Each number is 50 + 10 x the weight over its row's rms, rounded and kept within 0 to 99. Layers, rows and columns count from 0. The size before them is the row's rms in percent of the matrix's.

# layer 2 MLP down (transposed), 896x224, rms 0.228, rows 171-186, columns 0-223
098:50 49 48 66 43 54 46 54 66 52 58 58 49 41 45 48 49 58 75 63 62 47 47 55 55 37 48 34 53 28 59 48 54 44 48 58 62 54 52 26 43 55 45 56 57 58 40 63 50 52 56 34 41 34 51 49 39 63 52 62 41 55 67 72 49 61 47 38 53 44 52 46 50 44 53 57 44 46 71 61 47 63 71 40 44 73 53 55 56 57 52 61 46 52 45 59 41 34 53 61 47 63 61 48 58 44 39 46 57 53 47 59 64 64 55 41 49 50 57 37 60 30 69 48 61 56 77 42 53 55 66 49 57 44 41 59 44 45 57 56 28 54 31 47 37 49 54 55 31 41 62 54 61 46 47 50 34 37 40 63 39 49 52 43 49 42 34 51 56 51 62 59 36 52 41 61 58 46 65 50 69 38 38 44 35 51 65 51 75 62 61 48 42 46 32 34 62 72 44 53 41 54 46 55 49 56 58 46 59 63 49 34 33 60 54 50 50 39 56 64 60 59 39 51
120:58 50 43 66 59 68 39 60 54 43 42 44 48 43 31 47 33 46 67 41 55 52 49 32 71 50 61 47 63 51 74 51 57 50 52 61 38 22 56 47 56 47 33 39 44 50 43 54 44 55 56 53 56 34 40 56 65 49 51 50 35 72 44 56 50 45 50 41 52 64 52 62 50 48 35 37 55 46 56 54 53 45 44 70 50 48 59 51 38 33 35 47 41 52 60 39 49 57 50 57 44 43 45 34 57 50 37 42 38 47 49 56 56 62 53 40 55 48 55 50 77 55 40 52 45 50 47 38 50 42 60 41 54 34 30 42 55 46 43 55 52 42 39 52 50 63 49 58 70 57 29 35 67 47 49 68 39 56 41 55 58 56 55 52 64 54 51 59 54 29 39 50 46 19 39 49 48 44 55 32 38 41 45 69 46 35 49 42 61 45 43 51 48 56 45 70 60 58 51 85 55 52 53 51 40 56 45 63 43 57 67 59 46 41 54 39 57 58 42 53 48 57 53 60
102:42 50 58 49 68 43 40 45 59 46 58 47 53 77 54 27 49 63 45 63 51 59 43 36 40 62 48 48 44 75 45 57 55 46 55 61 44 56 50 45 60 50 39 59 48 68 67 52 41 65 50 46 39 39 56 51 45 40 40 69 65 43 55 57 57 40 60 48 55 44 64 29 48 53 52 61 54 53 33 46 54 61 53 64 64 63 40 60 56 51 55 73 60 26 55 35 56 37 56 53 49 58 59 61 32 44 49 47 37 52 51 67 47 29 45 49 61 43 61 43 65 41 54 41 51 46 63 52 43 41 66 41 32 49 53 67 53 53 51 44 47 51 64 44 51 58 64 50 52 57 52 71 63 41 65 46 52 45 55 65 40 46 54 48 46 38 49 47 66 54 62 57 55 45 50 38 62 36 45 56 31 54 66 49 56 44 70 67 60 57 70 51 58 73 37 50 55 48 48 52 49 56 59 55 46 30 45 40 52 62 54 42 53 44 50 55 29 52 31 40 49 43 47 60
101:50 55 42 54 64 65 65 53 52 59 55 59 42 50 54 59 58 59 63 51 44 54 48 42 67 46 49 72 53 36 44 58 47 52 64 40 59 65 47 53 32 73 37 35 44 37 65 25 60 63 32 53 46 64 39 41 55 57 55 53 56 43 51 53 55 23 72 57 38 51 53 63 48 63 44 46 64 46 43 46 69 66 45 60 54 52 57 55 32 29 39 56 40 55 47 40 66 42 36 51 49 27 56 62 50 57 53 58 36 47 41 43 38 40 32 61 46 53 49 46 52 44 47 52 43 53 71 61 52 56 45 55 27 27 47 58 48 63 66 47 53 49 56 58 41 59 52 55 53 49 52 38 52 47 60 67 51 46 41 53 43 42 54 33 57 51 60 51 65 37 44 48 38 56 45 50 32 49 52 55 58 51 34 64 57 64 53 47 42 43 29 35 49 49 40 69 26 48 37 41 54 47 65 49 51 56 41 49 57 59 60 44 48 46 51 37 56 65 43 46 40 54 58 57
096:59 51 54 56 60 42 37 53 48 57 33 49 46 31 46 44 57 51 56 52 37 50 39 55 59 39 54 41 65 54 51 73 50 45 44 60 43 58 35 33 40 49 35 71 60 61 44 60 38 47 51 47 39 27 58 53 56 52 33 63 50 49 54 55 53 42 49 61 51 60 58 43 51 69 54 39 52 76 43 46 46 57 49 49 39 56 45 48 51 33 69 33 47 63 39 40 55 37 55 50 37 55 51 35 58 57 44 54 44 47 37 64 41 57 40 39 61 40 48 53 46 55 47 35 59 37 49 47 54 30 72 51 51 57 53 46 51 31 47 43 47 58 52 57 65 57 50 40 60 48 54 80 48 53 57 45 43 64 65 62 59 47 65 53 71 55 48 41 51 67 62 55 44 55 59 39 37 36 69 45 31 64 29 54 59 33 39 51 51 50 54 32 51 50 47 60 61 75 57 54 48 61 44 54 61 48 40 48 64 39 62 50 60 47 53 65 69 35 50 43 50 56 55 46
099:37 80 49 60 49 25 57 46 63 65 55 33 61 65 32 47 42 56 47 45 42 64 63 55 54 35 57 28 48 49 51 47 38 37 34 66 53 44 45 56 54 53 45 55 45 41 45 43 50 50 27 50 50 60 57 52 34 60 41 52 53 46 44 40 62 52 48 54 48 47 30 33 33 53 66 57 39 51 44 59 38 32 40 50 55 37 41 51 64 49 45 48 46 58 51 51 37 61 69 51 36 39 50 56 42 62 41 49 48 53 44 49 60 62 48 48 56 55 50 52 37 52 49 56 69 46 48 51 30 41 63 41 43 48 56 29 51 32 54 53 43 40 31 40 48 67 54 60 47 44 47 55 62 50 53 50 48 44 50 43 48 60 36 76 55 56 41 52 46 58 46 46 30 51 60 54 52 41 45 30 54 45 58 84 32 58 55 68 67 50 59 44 42 57 50 50 51 53 61 56 53 42 47 51 54 53 73 36 49 66 31 61 34 46 52 57 55 37 50 39 57 53 52 44
104:54 56 57 62 50 45 39 56 44 50 52 43 60 58 49 58 39 36 54 61 76 53 40 39 58 50 54 37 51 85 72 44 42 47 60 42 48 42 48 67 44 35 60 58 50 48 45 55 43 43 44 56 58 28 50 41 62 47 69 56 50 44 36 58 46 53 44 34 57 41 51 53 60 68 36 55 50 33 49 54 48 57 53 46 59 65 46 49 63 56 45 42 57 47 50 60 45 46 45 48 51 39 45 46 45 30 56 52 48 50 63 45 63 55 47 48 42 46 65 34 56 50 30 47 44 67 50 38 55 49 51 49 53 54 33 51 37 48 56 36 52 50 33 38 48 59 31 57 48 47 36 59 54 30 55 65 56 61 41 46 69 42 33 39 67 45 59 35 48 45 52 61 47 65 42 34 56 63 59 48 53 34 49 44 41 42 47 45 52 53 64 35 47 51 54 58 39 52 71 46 68 57 38 69 69 44 58 28 46 40 37 67 54 42 57 52 58 53 50 49 55 75 34 32
092:56 51 62 55 63 49 40 36 48 46 64 54 51 51 57 36 40 65 59 46 35 49 54 59 64 59 42 75 47 47 35 51 39 54 55 54 49 43 50 57 72 28 61 46 49 50 56 44 50 48 40 61 54 43 47 77 36 43 65 33 50 59 47 52 49 41 69 46 57 49 42 60 63 53 45 46 45 59 55 53 47 51 45 60 44 43 58 50 58 49 53 54 50 57 43 40 49 51 60 61 55 49 48 50 44 68 60 60 44 60 32 52 98 43 41 38 51 60 42 47 52 40 51 35 61 54 57 56 50 76 69 42 42 57 56 57 54 61 38 41 48 54 72 47 48 38 48 44 43 47 57 66 52 44 58 40 39 48 62 42 58 51 70 47 65 51 45 49 57 52 51 50 48 53 45 62 61 48 51 62 32 49 42 43 35 61 43 47 70 51 44 42 54 54 59 52 35 35 56 28 47 31 49 58 38 42 57 52 54 56 22 59 43 41 60 36 48 34 65 43 49 59 44 59
099:46 22 54 48 61 50 50 57 56 53 57 62 50 37 41 47 54 51 47 62 50 43 32 38 48 40 42 49 52 45 32 50 51 45 35 74 52 52 34 41 44 40 47 39 58 70 38 44 54 56 50 41 64 51 65 46 46 55 55 47 66 58 42 64 56 50 48 50 48 52 44 74 29 44 30 38 43 22 56 59 40 71 42 37 53 30 55 59 39 51 43 56 44 51 31 56 53 56 60 36 53 33 62 32 37 43 42 42 44 47 50 32 59 46 59 44 44 53 45 67 42 42 47 48 49 49 50 49 45 52 50 50 60 46 51 62 71 59 30 37 40 64 56 48 29 54 66 50 55 44 51 59 48 56 46 52 57 62 30 40 45 30 52 67 41 51 78 29 38 57 54 42 73 52 49 47 34 35 54 53 45 40 47 56 42 54 57 54 60 57 66 52 55 58 42 58 54 61 48 53 44 56 62 56 35 45 39 58 59 53 49 62 54 46 49 60 46 46 43 54 59 38 38 47
100:55 54 36 58 38 31 46 60 51 47 63 50 47 47 62 48 41 55 49 47 43 37 54 45 42 34 47 49 50 50 42 54 31 55 49 48 53 31 54 50 58 57 46 63 50 46 60 42 47 47 57 55 56 47 61 39 49 40 48 49 34 39 47 51 58 41 56 41 60 42 43 46 21 57 53 48 53 56 46 41 59 51 71 45 26 58 81 27 40 51 72 37 50 47 40 39 62 48 52 38 46 59 46 50 67 71 36 35 49 61 59 46 55 38 61 55 41 50 57 52 70 53 26 63 42 57 58 44 47 46 54 51 47 50 56 48 42 48 53 78 36 60 71 39 53 53 46 49 44 50 35 49 73 48 73 55 40 51 52 49 37 60 36 34 55 58 50 79 46 46 47 58 53 53 46 55 35 58 54 39 44 62 57 55 37 55 68 42 35 48 45 54 46 51 53 51 45 62 28 49 43 47 51 51 46 31 49 42 47 44 37 39 38 41 43 69 64 61 53 50 57 37 45 48
107:39 46 59 55 38 46 54 53 56 53 65 58 49 38 53 39 38 61 44 66 52 54 51 51 46 47 38 51 46 62 43 39 61 40 62 59 44 53 65 45 57 37 49 60 58 65 30 59 42 48 57 38 59 56 45 43 61 36 54 40 60 44 47 45 45 61 42 54 56 42 67 51 50 68 47 61 50 64 63 42 44 49 30 50 40 46 57 51 53 51 49 52 28 74 37 56 52 33 63 45 41 50 50 30 44 42 38 50 51 54 52 49 36 41 54 43 28 54 49 52 47 53 64 56 48 70 49 46 49 50 47 43 55 51 32 38 71 43 48 43 52 42 65 27 56 68 38 53 32 54 60 46 61 62 40 52 55 36 53 38 65 62 47 50 46 56 28 64 46 59 68 50 51 45 49 45 54 74 55 62 59 39 78 47 43 61 41 52 55 56 54 66 52 40 55 43 59 43 58 33 65 42 41 60 60 39 28 41 41 33 50 58 67 44 56 44 50 51 40 72 61 52 43 33
114:25 82 68 39 29 46 50 53 42 71 60 58 61 52 50 46 53 47 45 51 68 51 52 59 24 61 63 59 65 34 55 43 79 71 61 54 36 34 56 50 49 70 50 51 58 55 53 34 67 60 55 57 50 43 36 62 48 46 50 66 41 54 75 53 57 52 48 52 49 53 52 46 48 46 47 52 54 76 53 50 43 39 35 52 38 50 70 43 52 50 49 62 55 51 47 44 53 67 57 52 46 68 35 56 37 54 65 45 41 49 52 55 49 30 42 59 43 57 54 63 46 40 56 45 44 55 48 49 47 45 57 41 56 49 52 42 54 35 49 46 44 56 56 51 49 66 36 35 34 58 55 44 63 48 44 38 58 58 44 56 50 56 41 48 48 60 60 57 47 68 42 38 59 59 67 56 56 54 47 45 67 53 59 45 43 56 63 52 66 46 76 40 59 42 57 53 42 54 57 64 35 45 55 52 45 48 33 33 32 61 61 56 41 48 57 56 50 42 41 58 50 45 51 49
098:50 53 65 34 45 53 36 52 59 33 47 49 33 44 38 46 58 58 42 42 62 42 47 43 53 51 71 58 54 42 45 47 50 31 51 28 66 57 54 41 49 63 46 25 51 57 64 31 63 52 43 30 44 54 46 63 38 63 43 38 39 71 57 40 40 40 49 49 58 53 34 50 37 63 66 64 42 42 45 59 33 63 55 51 45 57 47 41 45 55 42 73 48 52 57 53 53 41 67 53 37 44 59 52 35 43 42 41 47 54 48 43 36 48 67 45 35 63 35 55 69 44 54 59 46 47 60 48 43 60 35 48 54 65 41 45 45 28 60 45 32 53 58 58 52 56 59 41 41 37 66 51 44 45 43 53 66 38 42 54 50 51 48 28 72 58 47 44 59 45 46 61 35 50 47 56 46 59 55 47 41 42 59 67 48 39 50 49 50 41 41 46 46 60 56 66 57 43 48 66 62 50 28 54 55 56 45 42 46 52 54 73 45 54 51 46 53 38 31 35 54 30 52 58
102:61 57 57 47 72 30 33 37 44 45 59 56 61 31 31 57 57 46 40 49 38 41 43 60 55 40 41 67 60 47 48 48 46 59 39 53 65 28 41 49 60 55 37 28 64 47 47 52 65 56 45 67 48 48 60 41 30 53 36 50 47 33 56 59 47 65 35 39 41 29 53 49 53 43 70 37 42 55 49 67 46 57 60 48 47 46 42 74 52 69 63 56 57 60 49 27 52 47 62 53 46 41 59 49 59 72 57 53 48 48 45 62 49 54 51 41 51 37 46 55 76 48 40 46 51 48 64 45 54 48 38 49 48 47 63 58 56 44 41 50 54 53 48 34 66 52 35 37 53 63 48 61 58 58 61 41 59 67 40 48 41 48 50 48 45 58 44 59 42 54 53 45 44 57 38 57 35 48 46 52 59 45 40 43 30 38 38 48 48 53 53 60 45 50 53 50 31 40 48 56 56 48 61 53 63 45 44 72 44 44 21 44 61 69 60 62 53 50 65 53 47 51 39 38
097:45 61 42 35 39 31 36 41 57 60 70 47 52 48 35 57 54 48 58 65 43 67 50 46 48 48 34 24 36 54 50 49 47 57 35 57 55 63 49 57 64 47 58 53 56 43 38 54 53 51 50 46 59 51 68 34 39 49 62 22 56 51 45 60 34 55 66 46 52 35 57 39 53 67 38 57 54 46 58 45 63 50 48 63 60 50 72 63 56 43 54 62 54 70 45 53 46 39 53 63 51 63 63 54 36 56 62 51 57 38 35 38 53 56 46 52 49 48 56 47 50 55 45 38 70 54 60 77 53 50 48 38 54 27 53 66 60 76 47 41 45 45 52 48 45 52 68 49 47 64 42 38 50 64 37 37 52 70 53 33 53 29 60 47 45 57 59 34 56 52 53 49 51 60 48 53 56 57 61 46 66 48 44 53 62 50 50 48 65 55 35 77 57 63 38 47 36 45 56 45 44 52 44 47 52 38 62 54 51 53 36 40 60 52 59 51 55 42 63 47 39 50 54 62
099:38 68 48 51 33 48 51 41 63 64 35 45 44 47 50 40 66 42 44 60 44 46 47 50 58 35 39 46 40 56 43 40 48 57 48 48 57 57 35 63 77 31 38 57 41 73 61 57 50 47 45 62 49 42 45 45 56 44 48 41 48 50 34 50 66 66 77 43 39 49 60 48 48 34 63 50 55 63 47 68 45 57 59 60 46 58 49 39 64 66 47 56 61 40 53 48 40 35 44 47 52 45 40 49 36 51 39 54 53 46 29 58 61 43 48 53 34 52 50 48 33 37 26 57 34 57 45 49 61 60 37 50 46 59 48 44 45 60 62 44 48 41 43 34 50 59 54 32 62 42 79 53 48 52 55 69 42 58 36 23 65 54 53 65 53 48 50 60 64 57 49 48 42 48 63 44 40 57 52 39 60 60 50 60 55 43 52 53 41 51 57 73 66 62 43 39 45 57 39 47 47 46 34 48 48 54 64 61 45 65 47 60 60 44 54 63 60 41 53 44 37 56 60 63
# layer 2 MLP up, 896x224, rms 0.245, rows 172-186, columns 0-223
111:62 39 61 35 68 41 48 34 50 75 57 49 45 46 50 44 42 42 42 64 47 44 59 29 59 53 53 67 60 53 42 47 51 50 38 33 46 31 56 36 51 49 49 51 62 71 47 57 44 40 42 45 45 67 44 65 46 43 31 46 36 42 41 65 45 55 50 60 40 58 74 54 74 56 46 35 59 36 52 46 65 51 49 53 37 68 54 56 55 53 40 54 49 57 48 60 45 57 59 49 39 43 62 59 28 55 46 66 54 50 45 59 53 37 47 43 52 61 65 43 62 36 47 50 56 38 47 38 34 44 50 38 38 47 42 29 48 59 54 61 58 55 55 58 45 56 34 37 46 45 53 59 45 48 47 43 38 68 39 42 48 66 46 45 60 36 47 56 68 49 43 54 44 47 57 51 46 57 64 24 59 51 48 55 48 30 47 60 76 36 72 54 34 36 54 41 67 59 69 46 45 52 65 41 58 62 43 54 33 37 56 48 46 48 47 45 48 56 49 44 52 58 48 53
101:66 46 45 56 39 53 36 56 52 70 53 36 53 55 49 47 43 45 59 37 63 51 43 64 42 52 49 39 61 52 63 30 65 42 52 42 44 57 33 55 32 54 40 40 37 57 43 46 62 58 41 50 38 47 47 46 49 49 34 68 58 55 45 40 49 43 52 46 36 52 47 48 38 58 55 50 54 66 47 49 68 61 40 68 45 44 41 54 58 52 49 53 54 38 36 72 34 44 44 48 60 62 50 49 51 61 53 56 52 51 36 39 28 58 46 36 62 50 29 58 59 42 59 56 36 36 40 48 71 49 59 57 53 54 63 57 33 52 43 43 43 56 48 45 44 41 51 53 38 44 59 70 36 54 52 47 61 50 49 59 64 52 52 50 23 63 44 51 48 39 55 66 64 61 46 68 44 69 41 41 55 65 56 43 56 64 51 29 60 45 56 58 60 50 52 32 44 56 45 56 62 56 49 26 76 50 63 46 60 46 49 56 63 64 31 59 55 31 40 57 49 31 52 59
101:46 43 62 63 41 48 61 51 47 55 52 56 46 48 59 57 39 44 39 38 39 58 45 52 58 42 48 44 53 34 49 42 45 57 50 50 44 49 46 63 52 48 55 48 44 53 30 60 61 42 66 57 88 41 40 47 42 56 48 57 32 45 49 36 77 63 43 59 57 39 56 57 60 47 56 60 51 56 42 52 53 46 61 57 37 44 49 57 46 49 53 60 51 46 51 65 66 40 51 51 59 51 50 38 64 43 60 50 56 60 51 43 36 48 45 52 49 71 54 49 54 53 42 40 38 45 53 32 48 59 58 47 41 46 37 40 40 35 60 47 51 56 77 67 42 38 52 49 55 51 47 48 40 44 19 52 53 56 62 50 42 48 41 47 51 37 58 53 43 59 57 26 52 45 43 32 68 69 31 54 57 45 70 57 39 64 54 48 52 27 48 26 51 42 49 52 49 43 41 51 45 62 69 46 55 64 55 58 80 60 39 53 79 41 49 40 44 52 63 59 57 39 57 45
086:42 47 49 52 29 47 61 41 43 40 56 54 42 62 54 42 27 67 67 51 53 52 45 51 47 42 47 43 38 44 53 45 60 68 51 37 53 56 40 69 52 46 67 32 56 40 64 46 64 45 60 64 63 72 45 21 43 25 45 48 58 53 60 48 31 51 67 51 54 44 47 50 58 57 46 49 68 64 49 50 71 35 56 43 61 46 61 47 59 40 65 50 55 50 44 55 60 51 58 54 53 49 49 57 38 36 60 40 57 56 70 39 40 69 68 62 65 42 59 32 58 53 47 64 57 58 63 47 32 49 54 49 54 35 51 48 36 52 43 59 45 36 46 48 49 56 56 56 40 52 54 39 36 49 31 45 54 32 47 48 54 58 57 56 55 59 56 45 53 43 43 51 54 39 49 47 40 41 54 66 52 50 42 55 56 56 49 61 42 58 36 44 60 38 69 40 34 44 40 48 68 39 48 56 53 36 36 41 42 42 52 37 60 43 50 59 61 57 59 46 17 39 56 41
100:49 40 66 53 46 60 48 48 51 68 45 47 68 36 58 52 45 48 44 46 58 49 32 25 48 35 43 41 40 78 25 50 52 55 60 48 59 51 67 42 41 33 58 62 46 48 53 53 63 56 50 62 47 56 55 64 69 44 49 36 45 42 37 44 47 56 50 56 37 60 74 56 48 32 57 59 60 41 45 57 69 61 60 54 59 63 52 50 53 47 54 51 55 54 54 63 40 30 35 36 59 41 45 18 51 48 77 60 56 50 44 49 44 42 39 41 67 48 47 49 57 57 62 48 52 37 42 39 55 47 37 49 43 51 44 55 43 44 56 55 49 43 77 57 46 56 45 47 56 49 35 75 48 52 46 49 43 58 60 44 46 57 59 51 45 31 44 47 54 58 55 22 61 29 52 55 52 51 39 46 55 58 45 41 67 31 39 58 39 42 42 50 63 53 45 60 53 45 42 64 56 53 58 43 50 65 57 35 42 58 55 68 51 47 49 53 45 50 47 42 65 50 57 42
106:50 62 40 44 59 41 47 33 47 47 56 48 51 25 45 66 49 55 45 53 38 52 44 56 40 72 43 67 57 67 62 51 64 46 64 49 32 53 57 60 48 64 47 46 49 53 73 49 63 39 41 55 45 55 44 57 45 58 39 59 53 74 41 49 43 48 50 51 50 48 50 49 54 51 51 42 43 40 32 52 56 70 46 33 62 63 37 50 51 42 35 33 53 53 55 34 34 49 46 62 51 50 60 44 43 70 64 51 47 42 34 58 41 59 60 54 52 48 34 50 64 48 66 57 49 32 46 36 44 75 53 67 45 43 39 47 51 54 46 31 45 40 65 47 35 63 58 30 41 38 63 59 45 45 41 57 48 45 45 40 61 38 48 58 62 59 41 33 56 38 48 39 56 58 52 50 43 48 33 45 41 39 34 55 37 46 54 42 55 70 47 44 48 67 42 50 33 63 62 47 69 61 47 38 67 49 39 54 56 71 64 51 45 57 53 53 45 42 59 53 45 45 51 72
099:45 46 55 51 54 40 49 33 47 59 54 47 65 60 63 64 60 26 45 66 68 73 41 49 40 43 63 39 55 50 52 47 57 50 61 41 24 65 58 60 42 53 32 54 44 64 50 48 57 38 63 46 57 78 43 57 51 60 47 63 58 62 72 43 38 50 54 55 59 44 33 53 38 48 60 47 41 50 51 48 34 70 41 43 57 45 57 54 57 51 42 43 50 56 60 58 54 53 52 36 54 57 44 64 48 51 47 54 64 47 56 56 61 47 83 56 55 52 48 36 51 44 38 65 59 55 60 34 41 46 49 40 33 50 44 60 60 55 57 54 45 63 49 40 38 48 53 41 53 50 25 50 43 27 47 50 36 22 34 52 42 43 46 60 48 52 46 59 50 52 53 59 49 37 52 33 45 44 52 38 63 57 46 52 40 25 45 54 43 41 59 36 50 49 45 32 50 62 60 52 55 57 41 45 64 41 52 65 39 49 53 48 37 44 59 71 57 58 34 56 39 45 51 45
099:64 56 41 42 41 52 50 41 67 45 33 43 66 52 52 57 44 45 58 38 64 49 53 49 52 52 38 39 40 54 38 36 57 35 44 36 39 45 59 53 55 71 62 66 35 29 40 47 47 43 47 49 50 58 45 42 53 64 46 43 53 58 61 51 48 40 35 43 51 62 72 48 45 48 61 39 40 70 51 32 48 58 41 48 56 63 49 45 69 54 57 51 70 57 53 53 54 45 52 44 57 69 58 62 33 68 51 65 49 52 58 53 44 61 47 38 56 33 41 41 39 54 54 64 50 46 63 44 57 60 52 51 51 62 63 65 45 57 48 51 58 62 54 62 50 38 50 53 22 49 77 46 53 51 48 44 46 42 57 50 66 66 58 62 41 47 51 46 31 35 39 66 60 53 47 37 37 63 28 62 39 62 50 43 62 57 50 58 31 44 28 59 46 55 54 51 55 53 38 61 47 49 39 39 46 45 49 57 49 60 55 27 50 44 49 69 53 45 32 52 63 72 44 51
099:58 43 31 46 42 36 64 47 43 49 35 62 57 45 56 43 64 51 56 54 45 49 64 28 55 60 50 57 40 55 57 53 66 48 46 28 41 60 39 61 56 54 66 42 57 43 63 50 49 47 32 44 64 54 40 54 46 38 59 49 32 53 59 62 45 52 46 47 56 56 48 71 62 38 50 23 48 41 67 51 64 57 44 34 60 56 35 42 66 64 40 46 48 41 53 48 51 68 60 55 48 32 50 45 64 33 58 59 52 48 58 57 57 59 60 61 42 38 44 46 44 43 59 55 63 52 49 49 48 40 32 33 55 45 43 46 34 52 57 37 51 43 51 59 45 46 66 46 50 70 47 59 45 48 44 36 31 69 52 63 53 41 56 61 44 47 67 40 46 43 28 60 33 44 48 56 66 55 47 47 52 76 49 55 55 49 52 43 59 42 32 58 38 54 55 41 60 46 57 46 31 40 59 75 31 43 56 36 46 37 66 48 50 52 48 58 58 45 47 47 51 74 43 41
098:50 50 60 66 48 46 58 37 27 58 58 65 38 36 49 61 35 42 56 53 43 55 58 48 66 51 53 51 43 55 54 56 40 40 50 63 62 49 52 50 51 37 40 45 56 50 45 44 54 49 46 61 41 57 49 47 39 63 67 61 47 50 54 56 62 46 38 35 58 37 50 50 62 40 36 44 71 45 63 62 69 56 42 37 43 46 56 57 48 44 44 59 55 36 74 46 51 66 33 60 50 58 58 35 55 41 61 47 49 65 56 67 57 43 27 57 43 47 69 36 40 54 42 50 40 65 50 65 60 58 39 61 37 40 47 43 42 35 31 40 58 44 44 78 57 43 46 49 67 47 47 51 59 47 53 63 42 64 41 80 44 52 53 39 43 37 48 50 60 50 35 38 60 34 58 59 46 65 33 48 34 57 47 48 55 48 48 32 64 54 54 67 69 36 56 53 48 44 57 55 54 48 35 52 39 59 38 34 48 38 56 51 42 65 44 47 51 67 54 40 62 55 49 54
108:57 68 55 38 46 61 55 41 47 66 61 34 43 44 41 55 35 62 58 41 51 65 27 57 40 73 60 62 60 57 73 64 50 40 46 63 49 57 53 49 54 51 50 51 36 45 35 37 55 51 56 46 56 42 42 50 63 46 53 46 54 70 56 46 41 37 65 55 58 44 48 50 65 47 64 43 45 54 42 56 60 49 48 50 43 54 41 55 46 51 38 47 63 35 43 55 51 27 48 47 50 47 49 51 63 43 50 56 48 46 44 67 43 41 43 46 61 52 40 45 74 58 75 45 57 58 51 64 61 47 53 59 55 54 53 43 51 62 39 51 67 58 52 50 68 41 54 42 60 42 59 39 31 64 31 43 39 41 56 49 45 37 51 36 62 70 52 60 43 51 32 51 55 30 46 52 27 58 55 29 51 51 53 57 37 45 52 30 40 30 45 52 33 52 37 48 54 44 64 42 56 48 77 43 57 52 58 30 52 47 66 44 47 58 38 53 52 30 43 61 46 53 42 47
100:54 46 47 53 51 62 40 56 39 58 53 49 37 65 46 53 69 71 43 57 48 53 55 82 36 44 39 31 62 55 44 52 41 38 41 52 52 48 63 36 62 43 53 66 28 49 46 59 51 63 30 40 64 23 58 35 39 42 39 52 42 53 46 35 45 55 50 43 55 54 56 56 46 55 50 59 65 59 60 45 41 71 41 64 46 37 40 58 47 57 55 45 61 65 43 64 59 52 58 46 39 34 58 42 58 64 61 44 46 45 62 54 23 42 23 49 59 51 36 50 47 65 59 47 58 44 43 54 55 45 55 44 43 53 47 46 42 64 44 39 51 54 57 53 43 56 58 42 42 60 41 58 48 37 45 37 47 46 48 38 43 46 64 42 39 68 58 42 68 45 55 54 40 57 46 61 57 63 60 47 42 48 76 43 41 51 46 56 45 74 49 48 51 55 53 49 55 51 57 45 62 57 36 40 62 49 39 48 49 44 48 74 43 57 53 61 36 48 60 39 47 55 22 46
099:41 47 46 23 55 59 66 53 58 53 34 49 33 22 59 59 46 52 45 69 48 50 52 39 36 50 38 44 42 63 58 52 63 59 61 25 61 45 48 64 45 54 55 50 51 47 53 34 61 48 30 50 69 51 68 63 57 57 50 72 54 46 47 41 49 58 41 38 47 44 62 60 63 47 57 61 67 54 42 40 45 44 59 38 57 37 51 36 52 54 31 29 58 49 35 63 43 63 47 57 31 57 47 52 46 41 50 52 53 36 45 50 49 33 61 48 56 49 50 51 44 61 64 53 59 58 60 62 50 46 53 57 52 50 50 53 40 57 58 51 55 48 50 49 47 54 45 45 58 71 65 59 58 31 59 41 53 51 48 52 53 54 53 62 57 36 53 35 62 52 52 42 80 50 46 53 60 54 38 57 63 73 50 59 46 29 38 45 39 51 33 53 57 54 48 43 40 49 57 44 50 53 39 30 22 57 57 30 68 43 47 45 55 35 43 48 40 62 50 40 44 48 46 48
103:58 39 44 60 49 47 50 66 61 39 53 40 47 55 45 68 58 40 60 48 64 38 42 32 55 49 53 51 43 47 56 56 62 28 54 40 51 60 51 39 58 43 55 45 66 50 63 39 55 43 63 37 51 52 43 38 24 38 37 36 60 49 50 55 31 42 42 47 53 45 62 55 59 62 45 58 34 50 47 72 53 44 53 37 63 40 60 56 42 52 53 51 44 44 44 71 58 59 49 42 60 45 41 54 52 32 36 53 57 56 50 67 44 32 49 58 48 47 62 40 33 72 50 56 57 54 62 40 40 58 37 57 67 52 44 61 50 52 48 50 47 25 43 57 48 45 29 47 49 53 57 50 58 45 33 56 48 39 52 56 49 43 61 51 53 69 38 54 46 43 49 46 40 62 53 56 42 61 54 48 56 50 41 55 44 44 36 58 46 28 52 40 53 39 31 53 74 45 58 75 56 56 59 33 58 52 58 63 75 45 33 72 74 58 50 59 39 55 47 56 46 47 53 34
098:68 35 54 46 55 55 37 73 65 45 39 43 58 31 64 63 50 58 43 62 53 80 48 57 60 37 37 43 59 44 37 57 50 34 49 52 43 34 56 54 42 51 60 42 28 62 36 36 57 61 52 54 42 54 45 58 65 44 48 69 48 54 50 35 49 52 71 56 41 52 42 48 70 47 48 52 41 34 62 56 58 45 44 34 58 36 40 54 54 47 49 46 45 45 53 63 53 35 46 60 50 42 62 44 49 51 44 50 44 61 43 39 40 45 54 43 58 41 53 57 38 53 44 59 61 45 59 42 54 54 64 37 57 35 49 46 45 56 55 40 58 44 53 61 55 49 49 49 45 44 28 48 68 43 39 46 57 44 53 40 44 63 47 59 54 42 57 69 44 57 35 65 35 58 62 49 43 41 48 13 54 40 42 41 43 36 56 41 39 58 53 55 51 60 42 52 45 54 39 61 44 42 36 65 66 45 18 56 40 48 37 68 70 43 52 52 42 44 51 45 44 56 60 50